config.toml
n_layer = 11
d_model = 128
n_head = 2
n_kv_head = 1
head_dim = 64
d_mlp = 320
vocab_size = 8192
activation = "reglu"
norm = "rmsnorm"
norm_place = "pre"
norm_eps = 1e-05
positions = "rope"
rope_base = 10000.0
rope_fraction = 1.0
qk_norm = false
attn_scale = 0.125
bias = "none"
tie_embeddings = false
parallel_block = false
init = "normal"
init_std_qkv = 0.05
init_std_o = 0.0621
init_std_up = 0.0716
init_std_down = 0.0716
optimizer = "muon_hyperball"
lr = 0.00667
beta1 = 0.95
weight_decay = 0.0
lr_head = 0.00583
grad_clip = 1.0
warmup_steps = 200
schedule = "wsd"
decay_fraction = 1.0
decay_shape = "linear"
final_lr_fraction = 0.0
batch_tokens = 16384
seq_len = 512
doc_mask = true
z_loss = 1e-05
train_tokens = 126100000
steps = 7697
dataset = "wikipedia_en"
Each number is 50 + 10 x the weight over its row's rms, rounded and kept within 0 to 99. Layers, rows and columns count from 0. The size before them is the row's rms in percent of the matrix's.

# down: layer 5 MLP down (transposed), 320x128, rms 0.0718, rows 302-319, columns 0-127
# gate: layer 5 MLP gate, 320x128, rms 0.0716, rows 303-319, columns 0-127
# up: layer 5 MLP up, 320x128, rms 0.0717, rows 303-319, columns 0-127
down302 090:52 50 66 47 79 36 49 57 42 43 57 39 38 57 59 62 42 26 44 53 44 49 49 43 63 39 52 59 56 46 55 46 40 50 50 51 48 53 58 27 53 46 48 61 49 42 33 52 58 43 59 46 55 55 41 26 42 47 38 56 37 48 37 58 63 51 56 56 55 27 43 45 39 51 43 30 57 59 47 42 52 51 64 55 69 49 49 41 57 59 70 56 43 47 31 39 61 51 58 47 58 62 31 35 43 48 61 56 52 57 33 47 51 56 53 32 49 65 53 38 50 59 52 38 52 27 63 57
gate303 080:53 65 48 37 39 45 57 56 55 40 33 56 48 35 70 60 57 39 47 33 43 41 52 35 51 55 51 46 67 50 49 43 50 52 46 37 52 39 61 61 32 56 51 45 49 43 60 44 41 58 67 48 41 68 55 62 43 57 56 33 65 57 53 54 38 32 63 45 61 38 43 53 47 55 60 47 66 63 52 52 46 39 56 59 50 35 75 58 67 51 42 67 64 47 52 56 60 50 55 47 35 66 41 37 56 52 51 46 42 59 60 68 49 57 46 55 70 76 56 42 44 52 34 49 66 47 51 52
up303 082:54 41 53 38 33 39 51 49 46 44 51 44 53 63 39 65 51 46 44 43 57 54 53 70 54 44 54 68 54 38 47 53 61 49 71 65 30 50 45 41 59 40 60 75 53 62 51 61 49 40 48 72 47 41 53 57 58 63 54 63 37 33 50 44 49 69 61 72 41 26 58 47 54 45 48 46 49 61 58 61 47 40 45 60 48 65 41 52 43 45 65 47 47 59 38 65 46 54 55 46 54 55 75 79 43 50 36 50 62 46 42 41 46 50 34 45 41 40 44 49 45 44 55 61 55 44 44 52
down303 083:36 63 41 39 55 60 60 59 63 39 37 57 41 48 71 50 60 46 53 59 41 38 59 34 48 52 57 33 54 70 47 48 33 51 49 45 55 63 55 68 31 56 41 42 40 45 54 40 52 58 52 26 53 59 44 44 50 43 48 30 52 52 47 42 56 27 40 31 49 65 57 47 49 64 59 44 53 42 49 49 53 42 67 45 60 45 59 66 62 46 30 51 44 38 61 50 51 46 42 43 42 26 35 41 44 50 62 49 41 47 52 66 54 64 50 53 55 63 51 52 47 65 35 64 52 55 67 47
gate304 104:53 56 59 54 39 39 32 60 59 38 55 47 59 48 54 51 69 56 46 47 48 57 51 51 41 48 37 47 45 60 44 72 59 54 40 45 29 29 35 53 52 52 34 34 45 49 36 66 57 68 58 38 46 47 44 41 32 59 34 47 56 58 60 63 38 55 51 58 44 36 34 44 55 56 56 46 63 51 61 47 51 53 41 60 36 49 52 48 42 45 38 42 47 42 32 45 34 41 57 67 35 42 45 52 64 56 34 58 57 55 47 58 68 48 44 68 41 42 51 49 33 42 51 59 70 44 41 70
up304 105:62 47 47 30 40 47 41 55 62 51 54 31 66 52 50 48 72 44 47 65 43 50 39 51 30 44 32 51 46 51 42 61 62 59 45 34 52 35 34 50 55 47 48 27 45 71 47 39 43 60 59 46 33 51 51 49 51 68 49 45 81 48 55 35 60 47 58 47 38 55 60 43 65 51 52 23 39 36 53 43 45 50 49 53 60 64 40 48 40 51 40 40 54 52 63 49 43 48 37 48 54 55 28 31 54 45 53 50 56 50 57 53 43 44 57 58 50 44 49 38 37 45 45 59 48 38 43 37
down304 105:53 36 58 42 58 58 66 41 30 50 60 66 47 41 61 44 47 47 36 32 56 64 48 48 52 38 37 52 49 51 60 45 25 62 28 80 41 40 43 50 46 65 36 58 45 38 60 47 47 66 41 48 56 59 49 44 51 42 41 54 34 54 60 51 49 51 41 53 50 51 48 47 56 57 50 53 46 63 50 61 45 44 59 49 46 49 71 36 61 40 38 60 52 40 29 42 60 49 38 60 52 40 39 66 55 61 39 50 69 35 45 44 53 29 42 56 61 54 39 47 52 58 49 57 46 59 61 70
gate305 108:53 29 57 45 42 40 60 44 48 62 60 42 42 41 39 36 51 63 42 61 62 68 49 49 42 50 55 35 37 41 60 54 41 50 47 46 43 47 50 39 45 54 51 35 51 44 51 36 67 59 40 35 53 43 53 40 60 48 43 66 45 57 61 57 64 50 41 54 46 84 54 46 34 50 46 40 57 42 40 47 44 61 44 33 61 46 51 20 49 25 44 46 47 59 35 65 39 52 50 54 38 56 46 57 56 45 52 46 33 65 53 47 57 65 59 54 50 72 44 31 53 49 55 47 42 47 60 61
up305 107:48 46 38 59 49 67 51 53 47 73 49 64 43 20 48 59 38 61 60 49 26 40 52 45 49 70 34 49 32 43 41 54 58 54 58 56 40 41 45 68 44 62 60 45 43 38 58 41 65 52 51 47 67 57 52 43 42 40 54 56 60 50 39 45 35 42 34 47 40 44 73 58 56 35 46 40 58 50 51 49 64 39 53 65 38 47 59 50 34 47 71 47 64 50 46 52 48 47 58 59 42 33 60 53 50 47 40 54 47 42 50 55 60 37 59 53 35 68 42 62 52 64 37 49 44 47 44 44
down305 108:41 57 43 38 51 40 35 51 49 55 49 73 56 48 42 33 68 43 34 55 42 55 61 52 45 51 52 50 62 25 53 31 56 43 58 79 52 55 61 36 48 53 59 51 59 44 48 52 54 40 52 68 46 48 57 61 78 66 64 51 45 44 50 62 44 55 47 41 65 43 47 50 56 65 32 48 52 36 36 45 33 44 56 48 50 52 52 54 78 45 55 44 43 54 58 45 39 59 54 48 52 45 51 55 65 53 69 48 36 43 57 42 36 47 61 46 65 39 44 50 42 32 59 48 50 55 52 63
gate306 105:74 52 22 33 63 57 56 45 32 46 52 52 67 32 54 57 48 61 53 42 41 63 50 48 34 41 65 47 58 55 39 36 58 22 48 63 57 46 39 58 56 56 41 44 60 54 64 64 54 55 46 41 40 58 39 45 41 58 61 56 63 26 29 60 49 38 33 34 52 58 56 43 44 53 48 47 50 58 41 41 42 40 45 52 46 37 53 71 59 51 66 51 51 50 44 46 56 53 26 49 48 51 39 57 37 49 51 48 52 49 47 54 48 49 52 48 68 59 39 34 60 39 45 46 50 54 54 51
up306 098:67 38 50 64 62 67 57 47 42 57 56 69 38 36 42 59 43 70 60 51 45 44 69 60 43 46 62 47 56 22 52 67 44 42 35 39 44 57 64 60 55 56 74 46 60 32 58 34 56 45 73 53 56 47 64 32 45 50 45 43 57 45 61 60 53 43 22 56 39 53 41 53 58 47 56 45 51 58 47 60 37 51 54 53 51 49 46 58 52 34 57 60 37 44 42 51 57 52 50 52 56 37 44 51 70 45 53 44 52 37 60 56 59 58 44 47 48 47 49 51 43 42 72 54 58 43 42 50
down306 098:45 56 34 53 26 41 41 38 43 46 44 39 45 60 58 48 50 24 35 58 61 57 31 51 62 56 40 34 43 55 42 53 48 69 61 45 49 44 46 46 42 42 57 54 48 59 52 48 51 47 53 43 60 48 45 51 53 48 61 52 50 54 59 41 55 54 62 64 54 50 42 60 35 51 47 45 52 41 59 65 88 52 57 55 45 56 47 43 41 61 36 51 45 52 46 50 39 52 58 34 46 42 60 72 44 46 48 54 56 51 69 28 43 37 72 49 62 49 75 65 57 47 52 58 58 42 68 57
gate307 095:56 52 53 51 57 39 46 68 52 49 54 56 43 62 55 68 50 41 54 33 37 60 57 42 60 42 43 49 49 54 48 34 56 50 46 58 44 61 43 45 57 29 36 51 53 63 29 58 53 20 55 47 51 70 47 44 44 47 61 40 47 46 37 56 51 46 55 37 29 50 52 59 44 32 49 57 50 49 52 49 44 48 62 38 51 36 48 39 63 50 63 47 43 38 57 43 49 42 36 57 54 45 40 58 60 41 41 43 49 53 46 48 62 58 52 36 44 48 47 53 58 54 78 48 80 75 73 59
up307 104:54 33 52 56 49 51 49 71 66 22 42 42 39 53 58 46 45 28 55 50 52 52 63 39 52 41 47 58 46 49 44 54 55 27 51 50 50 64 62 66 40 52 53 55 31 67 57 61 48 43 51 51 54 49 56 42 53 41 43 47 42 52 48 38 43 53 44 46 45 50 40 53 52 58 36 62 68 13 48 55 29 50 53 61 64 36 65 59 58 54 64 34 61 51 59 52 30 55 60 48 60 56 52 53 58 46 47 49 59 30 53 44 50 49 45 49 39 52 53 53 67 35 56 61 51 54 50 69
down307 100:47 54 44 37 47 56 50 38 30 70 41 58 53 44 44 47 52 68 38 55 44 50 41 66 51 52 45 50 54 57 57 50 47 69 53 23 58 38 28 52 43 48 56 43 69 43 42 42 47 41 43 37 44 51 27 49 47 52 45 60 42 51 44 64 56 43 43 61 54 50 50 50 59 53 65 46 46 67 49 48 61 45 42 41 47 65 31 36 45 40 54 59 43 67 48 54 63 41 48 53 32 48 61 53 55 53 52 62 57 80 34 57 53 40 55 65 54 53 47 62 36 60 40 40 43 54 33 29
gate308 099:44 49 55 39 68 44 65 64 55 45 58 54 71 45 44 51 38 45 56 42 54 35 67 52 46 52 45 78 45 37 42 56 57 39 47 57 44 38 47 53 46 73 63 48 52 37 31 41 47 48 36 50 53 61 59 72 38 40 53 59 47 56 58 52 63 55 66 49 44 70 47 34 35 63 50 58 61 29 46 41 38 49 62 58 42 59 46 51 52 60 45 36 57 58 44 44 54 51 55 56 54 47 71 59 48 40 42 52 36 58 47 69 45 45 59 71 61 45 49 50 35 42 38 57 37 47 42 54
up308 098:53 39 55 47 46 61 62 49 34 71 59 52 56 39 55 64 52 54 34 34 41 48 51 60 48 63 44 65 56 40 52 57 61 46 43 53 50 52 64 40 47 40 66 56 35 52 56 49 60 51 26 41 47 49 67 62 63 55 55 53 44 53 48 44 61 58 38 59 49 51 51 34 56 68 57 50 52 30 53 47 40 39 46 65 46 43 56 43 63 47 44 51 50 55 55 44 53 88 36 49 65 55 64 69 41 40 77 52 64 39 56 45 48 40 47 44 51 44 64 72 56 60 49 42 48 56 47 55
down308 099:63 54 49 43 35 40 34 40 43 54 49 66 40 56 58 41 36 48 36 45 40 59 49 52 50 48 62 40 41 65 46 40 50 56 59 26 39 68 48 61 51 54 50 42 70 44 60 46 43 44 75 56 52 37 30 39 73 44 45 56 52 35 37 53 31 52 44 44 43 51 46 66 62 54 56 50 47 63 46 48 56 57 54 31 53 52 52 52 55 43 69 60 45 56 26 49 38 36 61 57 41 53 25 57 51 45 42 38 43 39 38 44 40 51 63 50 46 63 49 58 39 54 48 49 37 51 61 54
gate309 104:48 43 47 66 60 70 44 56 39 69 45 64 50 35 54 40 60 32 41 51 42 45 37 34 61 55 39 23 45 53 47 39 41 37 41 42 43 34 56 53 44 47 66 55 45 42 54 54 49 61 31 33 42 50 55 49 52 52 33 42 36 40 49 53 41 60 54 47 51 53 54 48 60 57 59 41 55 49 30 31 51 54 62 43 57 59 45 38 48 33 50 51 43 35 54 69 77 47 26 64 54 48 41 54 42 49 52 61 45 61 54 57 54 44 57 41 32 55 50 72 52 59 50 53 47 44 54 51
up309 101:49 41 36 43 70 18 41 42 41 46 40 68 42 56 60 57 57 51 33 35 39 47 32 45 52 44 46 58 38 49 45 40 66 46 34 53 46 56 57 38 51 57 47 58 33 36 59 50 44 56 43 34 54 57 47 55 41 48 49 54 63 30 35 39 38 53 60 46 68 76 50 54 46 42 56 41 37 57 50 54 52 37 62 45 35 42 47 50 50 58 63 54 53 44 51 41 43 30 46 57 56 42 38 44 47 75 74 50 51 44 55 44 53 43 46 50 35 50 43 30 57 56 49 49 46 42 50 44
down309 101:50 53 38 46 40 59 49 55 52 45 58 40 46 47 47 51 41 59 69 48 64 49 68 69 43 44 48 57 57 52 66 55 40 46 66 41 55 30 43 39 52 34 50 43 58 63 61 55 44 39 57 65 58 40 21 59 35 72 56 43 42 49 53 47 58 40 33 50 44 36 51 52 54 52 44 50 59 46 39 46 51 60 40 62 61 49 69 63 57 55 35 47 42 67 38 41 44 70 47 49 58 52 75 51 55 35 35 46 56 56 40 47 39 60 46 56 61 40 54 40 40 41 50 63 63 45 72 49
gate310 102:42 45 49 41 28 38 57 45 54 54 42 49 45 53 46 43 20 40 40 57 55 39 65 45 68 51 38 66 46 45 60 36 41 48 41 54 53 45 51 49 41 44 46 58 57 59 54 35 35 46 55 48 24 56 52 42 49 66 46 52 57 54 76 52 37 60 49 61 51 35 37 50 55 53 59 30 46 54 63 44 71 50 57 58 51 54 41 43 58 39 36 34 50 66 46 45 43 46 46 54 43 51 54 28 52 40 57 55 65 43 46 43 28 66 65 44 53 51 53 37 50 64 49 52 66 40 38 41
up310 096:58 32 62 54 40 51 44 41 55 41 41 35 65 63 56 61 66 45 51 66 63 48 39 55 43 56 45 44 48 54 54 58 51 39 54 40 51 45 63 45 38 59 40 28 48 45 47 58 51 63 44 49 47 51 65 52 50 56 45 41 65 55 39 44 38 55 64 49 33 48 59 60 72 58 55 71 63 38 78 53 37 51 56 41 49 37 49 38 38 49 52 51 35 58 50 45 37 58 52 65 55 66 45 82 46 48 55 46 52 49 54 57 39 30 28 57 53 30 54 50 59 47 43 53 49 50 50 56
down310 095:39 52 44 46 49 63 53 46 57 53 60 61 36 37 50 29 64 59 34 47 51 53 63 53 55 35 43 46 23 43 54 56 49 50 44 54 38 38 58 58 50 43 45 54 62 51 52 63 39 43 55 57 34 50 49 54 55 48 54 26 51 42 68 60 44 38 42 65 51 50 29 50 33 49 39 58 53 56 42 37 54 40 68 45 37 45 39 35 66 36 39 48 61 59 40 51 45 31 40 48 53 54 46 32 65 66 61 49 59 66 44 37 41 64 65 37 60 54 50 50 59 35 57 60 57 46 46 43
gate311 090:56 66 35 41 44 62 42 40 69 44 44 56 48 45 51 42 33 48 52 39 45 44 48 60 44 32 47 55 57 59 36 53 41 47 62 49 66 51 46 33 61 49 57 60 54 63 57 49 47 46 43 41 51 54 33 53 50 52 46 48 38 48 53 59 56 54 37 45 46 58 47 35 43 45 61 76 36 65 48 53 53 56 50 43 37 29 71 51 48 60 62 52 40 51 49 54 44 55 32 66 41 41 48 69 63 54 50 48 55 38 29 57 69 37 28 62 68 55 44 58 64 52 51 57 43 53 59 74
up311 095:57 34 47 70 60 38 58 47 21 59 53 59 52 40 56 52 53 49 51 40 47 48 48 50 55 56 59 42 46 52 61 41 67 53 31 42 40 66 39 56 49 41 43 25 61 51 42 51 42 51 55 53 48 66 53 46 57 44 62 47 59 67 67 61 38 56 43 38 60 41 65 65 70 57 47 38 45 47 52 60 50 37 54 59 59 51 63 58 39 48 51 44 40 55 47 37 58 56 57 34 36 38 76 32 50 53 47 66 59 59 50 51 38 56 58 49 42 46 36 38 36 70 58 49 59 48 41 43
down311 097:56 57 52 42 38 65 38 58 49 30 51 38 36 43 51 56 37 49 53 53 51 45 58 45 52 33 33 56 58 46 36 56 40 48 76 61 60 39 49 38 55 64 59 61 44 46 63 56 62 60 41 47 59 32 53 46 46 62 48 55 44 39 51 50 57 48 46 53 47 32 34 58 26 58 57 56 60 57 63 46 51 51 49 38 48 37 54 48 59 60 50 56 43 59 41 53 62 40 51 56 62 66 36 78 37 54 50 34 40 37 46 54 64 45 43 40 56 49 61 56 79 37 59 53 60 42 63 58
gate312 106:43 42 44 49 44 46 57 49 54 45 43 47 49 25 54 46 33 37 51 55 58 56 52 64 51 48 38 53 55 57 36 49 53 53 57 43 49 44 62 41 49 45 51 58 30 43 71 36 51 67 49 54 50 73 38 56 68 49 44 52 50 42 56 61 55 78 69 43 47 53 42 58 45 55 49 58 42 37 57 45 56 38 41 51 53 62 58 46 32 56 44 69 57 44 54 52 43 73 53 36 47 48 52 53 32 62 51 58 48 47 49 21 41 45 38 50 27 64 53 44 52 37 23 39 50 44 54 58
up312 109:26 46 48 51 62 47 49 48 52 53 47 62 53 45 54 44 54 58 61 65 42 53 51 64 56 41 66 79 53 45 51 45 56 48 45 64 28 57 50 55 49 33 30 58 54 54 62 43 38 55 52 54 71 50 50 55 44 56 49 61 52 40 43 56 76 27 48 44 67 63 72 53 39 48 41 49 56 57 56 53 53 49 50 58 39 66 54 22 50 51 42 48 64 53 52 41 45 38 41 58 66 38 48 49 62 38 50 42 42 41 48 38 49 53 65 34 38 42 56 59 42 53 43 62 39 63 55 49
down312 108:48 53 46 42 41 47 56 73 32 38 72 45 58 62 60 39 59 45 61 38 49 55 51 59 50 44 36 38 59 44 38 61 63 48 51 26 51 24 58 65 42 54 69 47 38 48 48 47 70 53 46 40 42 47 53 52 45 33 64 40 46 39 50 56 48 65 48 51 47 37 35 52 56 46 65 34 47 53 47 45 50 49 49 46 64 41 67 61 36 49 37 50 43 47 29 44 51 58 47 49 44 57 54 44 47 63 45 33 45 38 63 49 59 58 40 51 64 69 35 64 43 62 50 47 56 50 68 59
gate313 101:36 48 51 36 54 43 60 50 51 47 35 48 56 49 52 45 65 46 47 65 57 55 44 65 32 57 50 58 48 45 58 45 27 61 42 49 41 58 58 33 47 52 59 51 45 41 62 33 41 59 42 60 42 46 56 45 70 47 40 61 63 34 34 60 61 60 41 42 39 42 41 45 46 45 41 39 46 61 45 60 59 63 54 47 60 36 64 43 46 62 57 64 68 61 43 67 32 58 36 38 46 43 59 59 55 61 55 54 45 39 35 38 43 70 57 47 77 60 44 50 57 59 48 51 55 43 29 46
up313 100:40 72 50 45 56 47 46 51 58 46 49 61 35 31 50 45 54 59 47 50 37 55 36 49 38 72 53 61 60 58 44 54 43 55 52 42 45 52 43 71 68 51 53 66 54 36 40 60 60 43 46 43 39 53 57 52 43 44 39 50 67 53 44 31 46 31 36 61 49 51 41 46 37 35 49 38 59 49 45 70 55 30 47 48 62 34 53 61 58 52 59 61 54 55 45 46 39 36 54 52 51 45 59 45 59 53 35 62 55 27 32 51 45 57 65 26 66 44 39 57 45 49 60 56 45 49 41 63
down313 111:53 59 53 53 82 47 70 63 45 60 47 50 55 58 50 63 54 69 59 65 50 62 65 41 48 46 44 49 39 40 57 69 60 56 50 69 54 56 52 56 48 38 39 52 57 52 54 52 46 58 55 47 43 50 64 45 59 42 43 55 24 56 67 60 57 43 61 54 64 49 59 40 70 53 65 39 63 52 58 43 71 59 41 42 67 55 47 47 49 47 58 42 47 52 55 58 43 60 45 59 57 36 39 53 47 68 50 43 42 55 47 40 46 50 32 47 52 62 57 38 48 84 40 47 55 38 53 49
gate314 108:45 36 40 40 60 63 59 44 36 50 49 48 52 45 60 57 48 50 43 42 48 45 41 64 44 43 57 57 41 50 45 55 53 59 34 60 52 54 45 60 55 59 52 50 66 52 46 55 50 62 63 63 48 59 49 53 59 44 63 45 58 51 42 57 33 67 37 48 76 72 51 55 46 60 57 51 69 48 54 50 54 66 69 42 51 54 44 51 54 55 44 30 49 32 34 65 63 55 78 44 61 46 52 29 64 62 60 30 61 59 53 51 56 29 63 49 33 56 52 38 59 51 50 60 56 37 42 40
up314 105:59 29 55 53 54 55 60 48 27 41 50 60 48 39 48 69 39 28 62 35 50 39 55 56 63 47 48 66 61 51 67 52 61 46 33 44 53 67 46 57 44 63 61 48 59 60 33 64 60 41 52 50 66 57 56 69 58 62 58 32 43 51 54 61 48 54 50 52 57 48 44 58 48 51 62 31 64 56 62 37 71 48 45 57 44 47 35 72 41 66 46 59 49 38 44 40 57 49 45 54 62 53 53 39 39 43 50 45 55 49 65 43 61 56 44 51 50 54 46 70 46 64 63 45 44 36 46 53
down314 109:62 58 45 46 35 41 29 45 59 57 31 41 40 70 33 59 61 43 52 55 50 59 40 49 50 59 56 57 56 64 47 53 37 52 61 43 55 50 43 55 43 49 45 67 40 47 72 46 37 37 47 56 39 50 34 37 47 36 35 50 57 56 67 43 62 19 40 52 31 46 60 48 61 57 47 45 46 55 27 42 30 66 55 51 56 49 58 29 51 52 54 46 53 48 58 47 34 58 59 41 45 50 52 71 58 40 57 56 57 60 46 56 48 53 61 51 32 57 41 35 53 47 37 50 51 49 59 50
gate315 100:59 41 54 67 36 55 64 31 42 55 52 61 55 43 71 57 52 49 54 60 55 41 30 58 43 61 59 51 52 55 46 52 66 52 37 53 62 44 42 63 59 45 49 33 48 50 55 35 71 46 54 59 78 50 47 73 53 40 31 41 46 53 54 73 38 46 50 35 57 46 36 56 46 68 47 45 57 54 37 55 53 58 44 45 42 52 40 42 43 53 56 39 66 56 62 29 68 57 44 55 64 35 44 41 63 52 44 44 44 55 50 55 46 44 62 63 65 67 53 56 45 39 58 41 42 51 52 49
up315 083:41 65 42 51 55 38 34 69 57 49 49 39 49 56 41 51 56 61 48 46 51 60 75 37 54 38 34 56 50 50 50 53 35 45 58 40 48 51 52 46 38 48 51 62 61 43 41 64 42 53 52 44 24 57 55 33 38 58 61 64 54 48 52 41 63 50 47 67 52 58 67 36 53 38 50 66 43 43 62 47 58 40 52 43 54 45 48 51 55 45 45 54 39 46 34 74 21 44 45 43 36 65 66 55 35 49 41 51 54 46 52 47 58 62 32 49 40 25 41 41 49 63 42 57 64 51 48 46
down315 098:50 45 50 49 51 61 54 45 42 60 45 66 53 42 69 46 63 55 40 60 42 48 37 62 46 60 58 43 62 47 40 56 63 44 47 49 41 47 49 51 49 56 47 37 34 49 61 41 56 51 60 62 71 54 42 44 57 56 32 31 41 58 49 69 30 60 58 32 52 41 40 47 54 73 41 55 48 63 44 60 28 53 39 56 59 52 49 55 46 35 52 29 69 53 58 31 64 49 44 57 68 31 53 42 66 57 51 68 54 56 47 55 65 42 57 43 66 66 35 45 51 45 42 48 47 49 47 50
gate316 097:37 57 39 42 49 59 49 66 63 53 56 50 48 52 44 50 57 55 49 35 45 57 54 45 52 40 56 44 55 38 50 62 43 51 40 50 59 57 39 44 42 48 65 46 46 43 49 35 44 59 59 45 55 61 58 63 61 47 41 39 30 68 52 44 46 54 65 59 68 63 42 33 62 61 58 51 51 48 51 46 60 53 56 35 59 55 45 22 47 56 79 46 45 39 55 26 39 43 45 45 48 47 43 45 56 30 38 49 47 32 47 64 50 55 40 41 67 68 43 51 57 44 60 19 49 50 53 64
up316 105:58 47 57 64 47 46 60 49 55 27 44 57 44 43 55 27 55 56 52 61 69 62 42 71 34 66 60 57 51 57 35 47 47 51 50 67 56 40 35 56 55 43 43 48 57 38 53 64 58 52 45 47 40 52 47 41 40 44 47 59 57 61 43 44 48 40 40 53 50 65 33 52 58 46 65 49 22 51 67 62 48 57 62 45 58 57 49 49 49 53 41 43 28 62 55 62 31 59 50 58 51 65 61 43 49 58 60 55 30 45 54 31 38 50 42 56 58 28 56 66 51 51 61 56 53 63 50 39
down316 100:47 47 44 28 68 62 45 41 48 64 61 54 55 66 46 60 45 51 35 56 40 40 63 50 59 37 48 59 55 46 42 64 38 48 54 28 50 61 37 57 37 45 46 39 30 58 61 49 53 44 63 65 66 58 52 49 38 66 56 41 46 56 46 55 62 60 60 63 28 43 52 39 51 62 34 49 66 48 46 47 52 34 35 48 57 43 55 36 59 34 54 44 74 43 51 43 69 39 32 48 50 43 52 50 64 41 47 43 57 57 47 45 65 45 62 52 41 58 49 36 49 40 47 54 33 48 43 61
gate317 098:43 40 52 35 64 69 66 49 55 43 30 29 64 43 66 30 31 54 46 44 53 47 44 55 42 54 47 35 46 56 44 40 72 50 37 53 48 48 59 55 42 63 40 47 49 52 48 51 54 32 49 59 48 35 39 56 40 57 57 42 59 44 37 53 46 69 53 59 39 53 42 49 58 52 59 52 34 56 51 37 41 43 63 41 65 51 64 44 45 61 50 51 45 60 66 69 62 60 52 39 46 33 56 45 50 49 43 46 62 68 50 59 51 41 53 41 56 55 33 25 69 50 45 61 42 60 55 60
up317 102:48 34 44 37 46 54 59 42 53 49 40 43 41 59 52 56 46 52 50 65 71 40 38 37 57 57 37 47 37 40 58 64 46 47 42 56 54 47 48 63 45 55 48 39 46 33 36 48 59 53 61 49 41 36 34 48 47 48 66 53 56 62 40 37 52 38 59 50 49 56 32 55 41 35 65 43 54 62 55 64 65 57 36 56 52 43 60 44 57 42 45 35 41 48 53 47 41 77 60 32 31 58 59 47 60 61 37 49 70 52 52 34 44 73 52 41 41 30 51 55 66 58 58 64 44 60 54 47
down317 101:46 56 42 54 55 48 31 55 32 53 51 60 54 56 55 37 59 28 51 29 49 62 48 56 51 51 62 52 51 43 65 55 47 40 50 40 40 59 63 54 52 66 64 68 41 43 53 50 52 65 48 43 65 65 38 60 45 53 44 54 43 43 54 53 63 61 58 55 60 67 62 68 49 46 39 39 57 59 44 56 57 45 62 34 54 51 54 53 50 61 47 63 65 61 37 31 44 44 40 49 62 33 63 44 57 59 68 51 43 43 33 55 42 51 53 44 54 62 62 64 36 49 41 20 38 45 41 39
gate318 093:60 59 47 64 42 65 42 46 58 66 40 51 52 49 54 53 56 45 49 42 58 50 51 50 40 50 51 47 53 58 48 39 49 39 35 41 73 50 44 43 70 46 42 51 60 56 55 61 46 66 46 62 37 55 43 47 56 66 35 57 53 64 34 64 48 54 58 62 55 33 48 39 45 52 50 41 47 75 61 61 70 44 52 38 48 57 54 44 57 52 33 34 44 44 45 23 47 56 42 52 59 40 48 53 37 34 57 44 31 46 33 57 59 52 45 41 59 41 52 57 36 37 57 73 54 66 53 30
up318 085:26 45 53 61 45 46 44 26 61 74 59 45 53 53 41 41 51 57 40 47 39 33 48 50 59 57 34 54 51 30 63 43 48 42 61 43 46 60 64 68 50 50 65 41 46 45 59 51 62 50 54 60 58 55 33 56 52 40 62 41 54 33 63 34 65 49 41 42 46 60 50 45 59 53 55 55 31 41 57 36 46 62 57 50 51 45 50 53 56 47 65 57 48 42 57 69 50 47 47 51 46 49 52 59 51 49 64 53 40 43 53 38 66 56 46 55 58 61 61 34 49 55 49 34 17 37 47 67
down318 095:59 38 59 33 45 37 56 59 46 53 50 40 61 49 54 52 56 64 66 47 51 59 45 62 59 30 62 52 40 70 46 62 56 56 68 38 58 34 30 38 39 44 68 46 43 81 51 47 33 41 42 45 46 33 60 45 50 62 45 62 55 41 58 39 53 60 55 40 41 38 61 63 50 51 58 59 42 56 34 42 66 54 57 46 52 42 54 40 32 60 45 51 47 56 35 49 39 39 62 38 51 57 34 36 62 52 48 61 60 62 43 41 31 49 50 55 47 55 38 66 50 48 54 47 56 56 60 51
gate319 089:66 43 53 56 58 51 44 63 51 32 46 43 50 49 53 43 52 51 51 53 32 61 32 40 47 51 54 36 68 53 25 52 51 56 69 25 45 31 46 46 48 41 44 54 66 44 55 55 69 51 51 38 49 40 51 51 40 65 49 45 60 58 39 47 50 59 48 50 45 50 34 48 49 38 37 41 28 38 53 53 51 57 57 50 54 40 38 57 31 38 45 59 64 54 80 55 26 45 60 69 48 61 47 56 45 57 48 56 42 53 58 52 47 25 61 42 63 50 56 48 59 44 51 56 53 61 56 38
up319 095:33 61 50 46 31 56 47 52 56 36 38 62 53 46 35 55 38 62 34 59 49 58 66 56 56 49 44 50 48 44 67 49 59 40 63 48 50 41 53 71 40 55 23 53 51 56 32 53 29 37 43 55 30 56 57 35 29 36 53 56 55 54 52 48 62 52 44 37 44 46 55 33 43 47 48 48 63 44 53 57 53 54 33 71 33 50 63 46 69 57 49 58 52 58 35 33 69 51 62 52 51 42 57 41 61 64 43 57 48 51 60 58 48 55 63 59 55 46 37 52 50 51 37 63 58 49 44 49
down319 093:70 41 46 59 58 51 49 56 58 65 55 41 55 56 43 44 72 39 55 37 50 53 48 48 44 45 60 28 69 68 34 38 40 45 40 53 43 54 55 44 60 53 55 44 52 44 59 52 72 57 57 45 70 37 60 57 63 68 34 55 59 47 48 45 30 52 49 61 47 62 39 61 53 38 53 59 21 49 57 40 47 43 71 42 54 50 51 58 41 31 48 53 64 66 70 45 39 47 54 66 41 53 48 46 53 57 49 39 49 49 64 27 55 53 37 44 44 44 56 55 66 44 57 44 47 53 52 51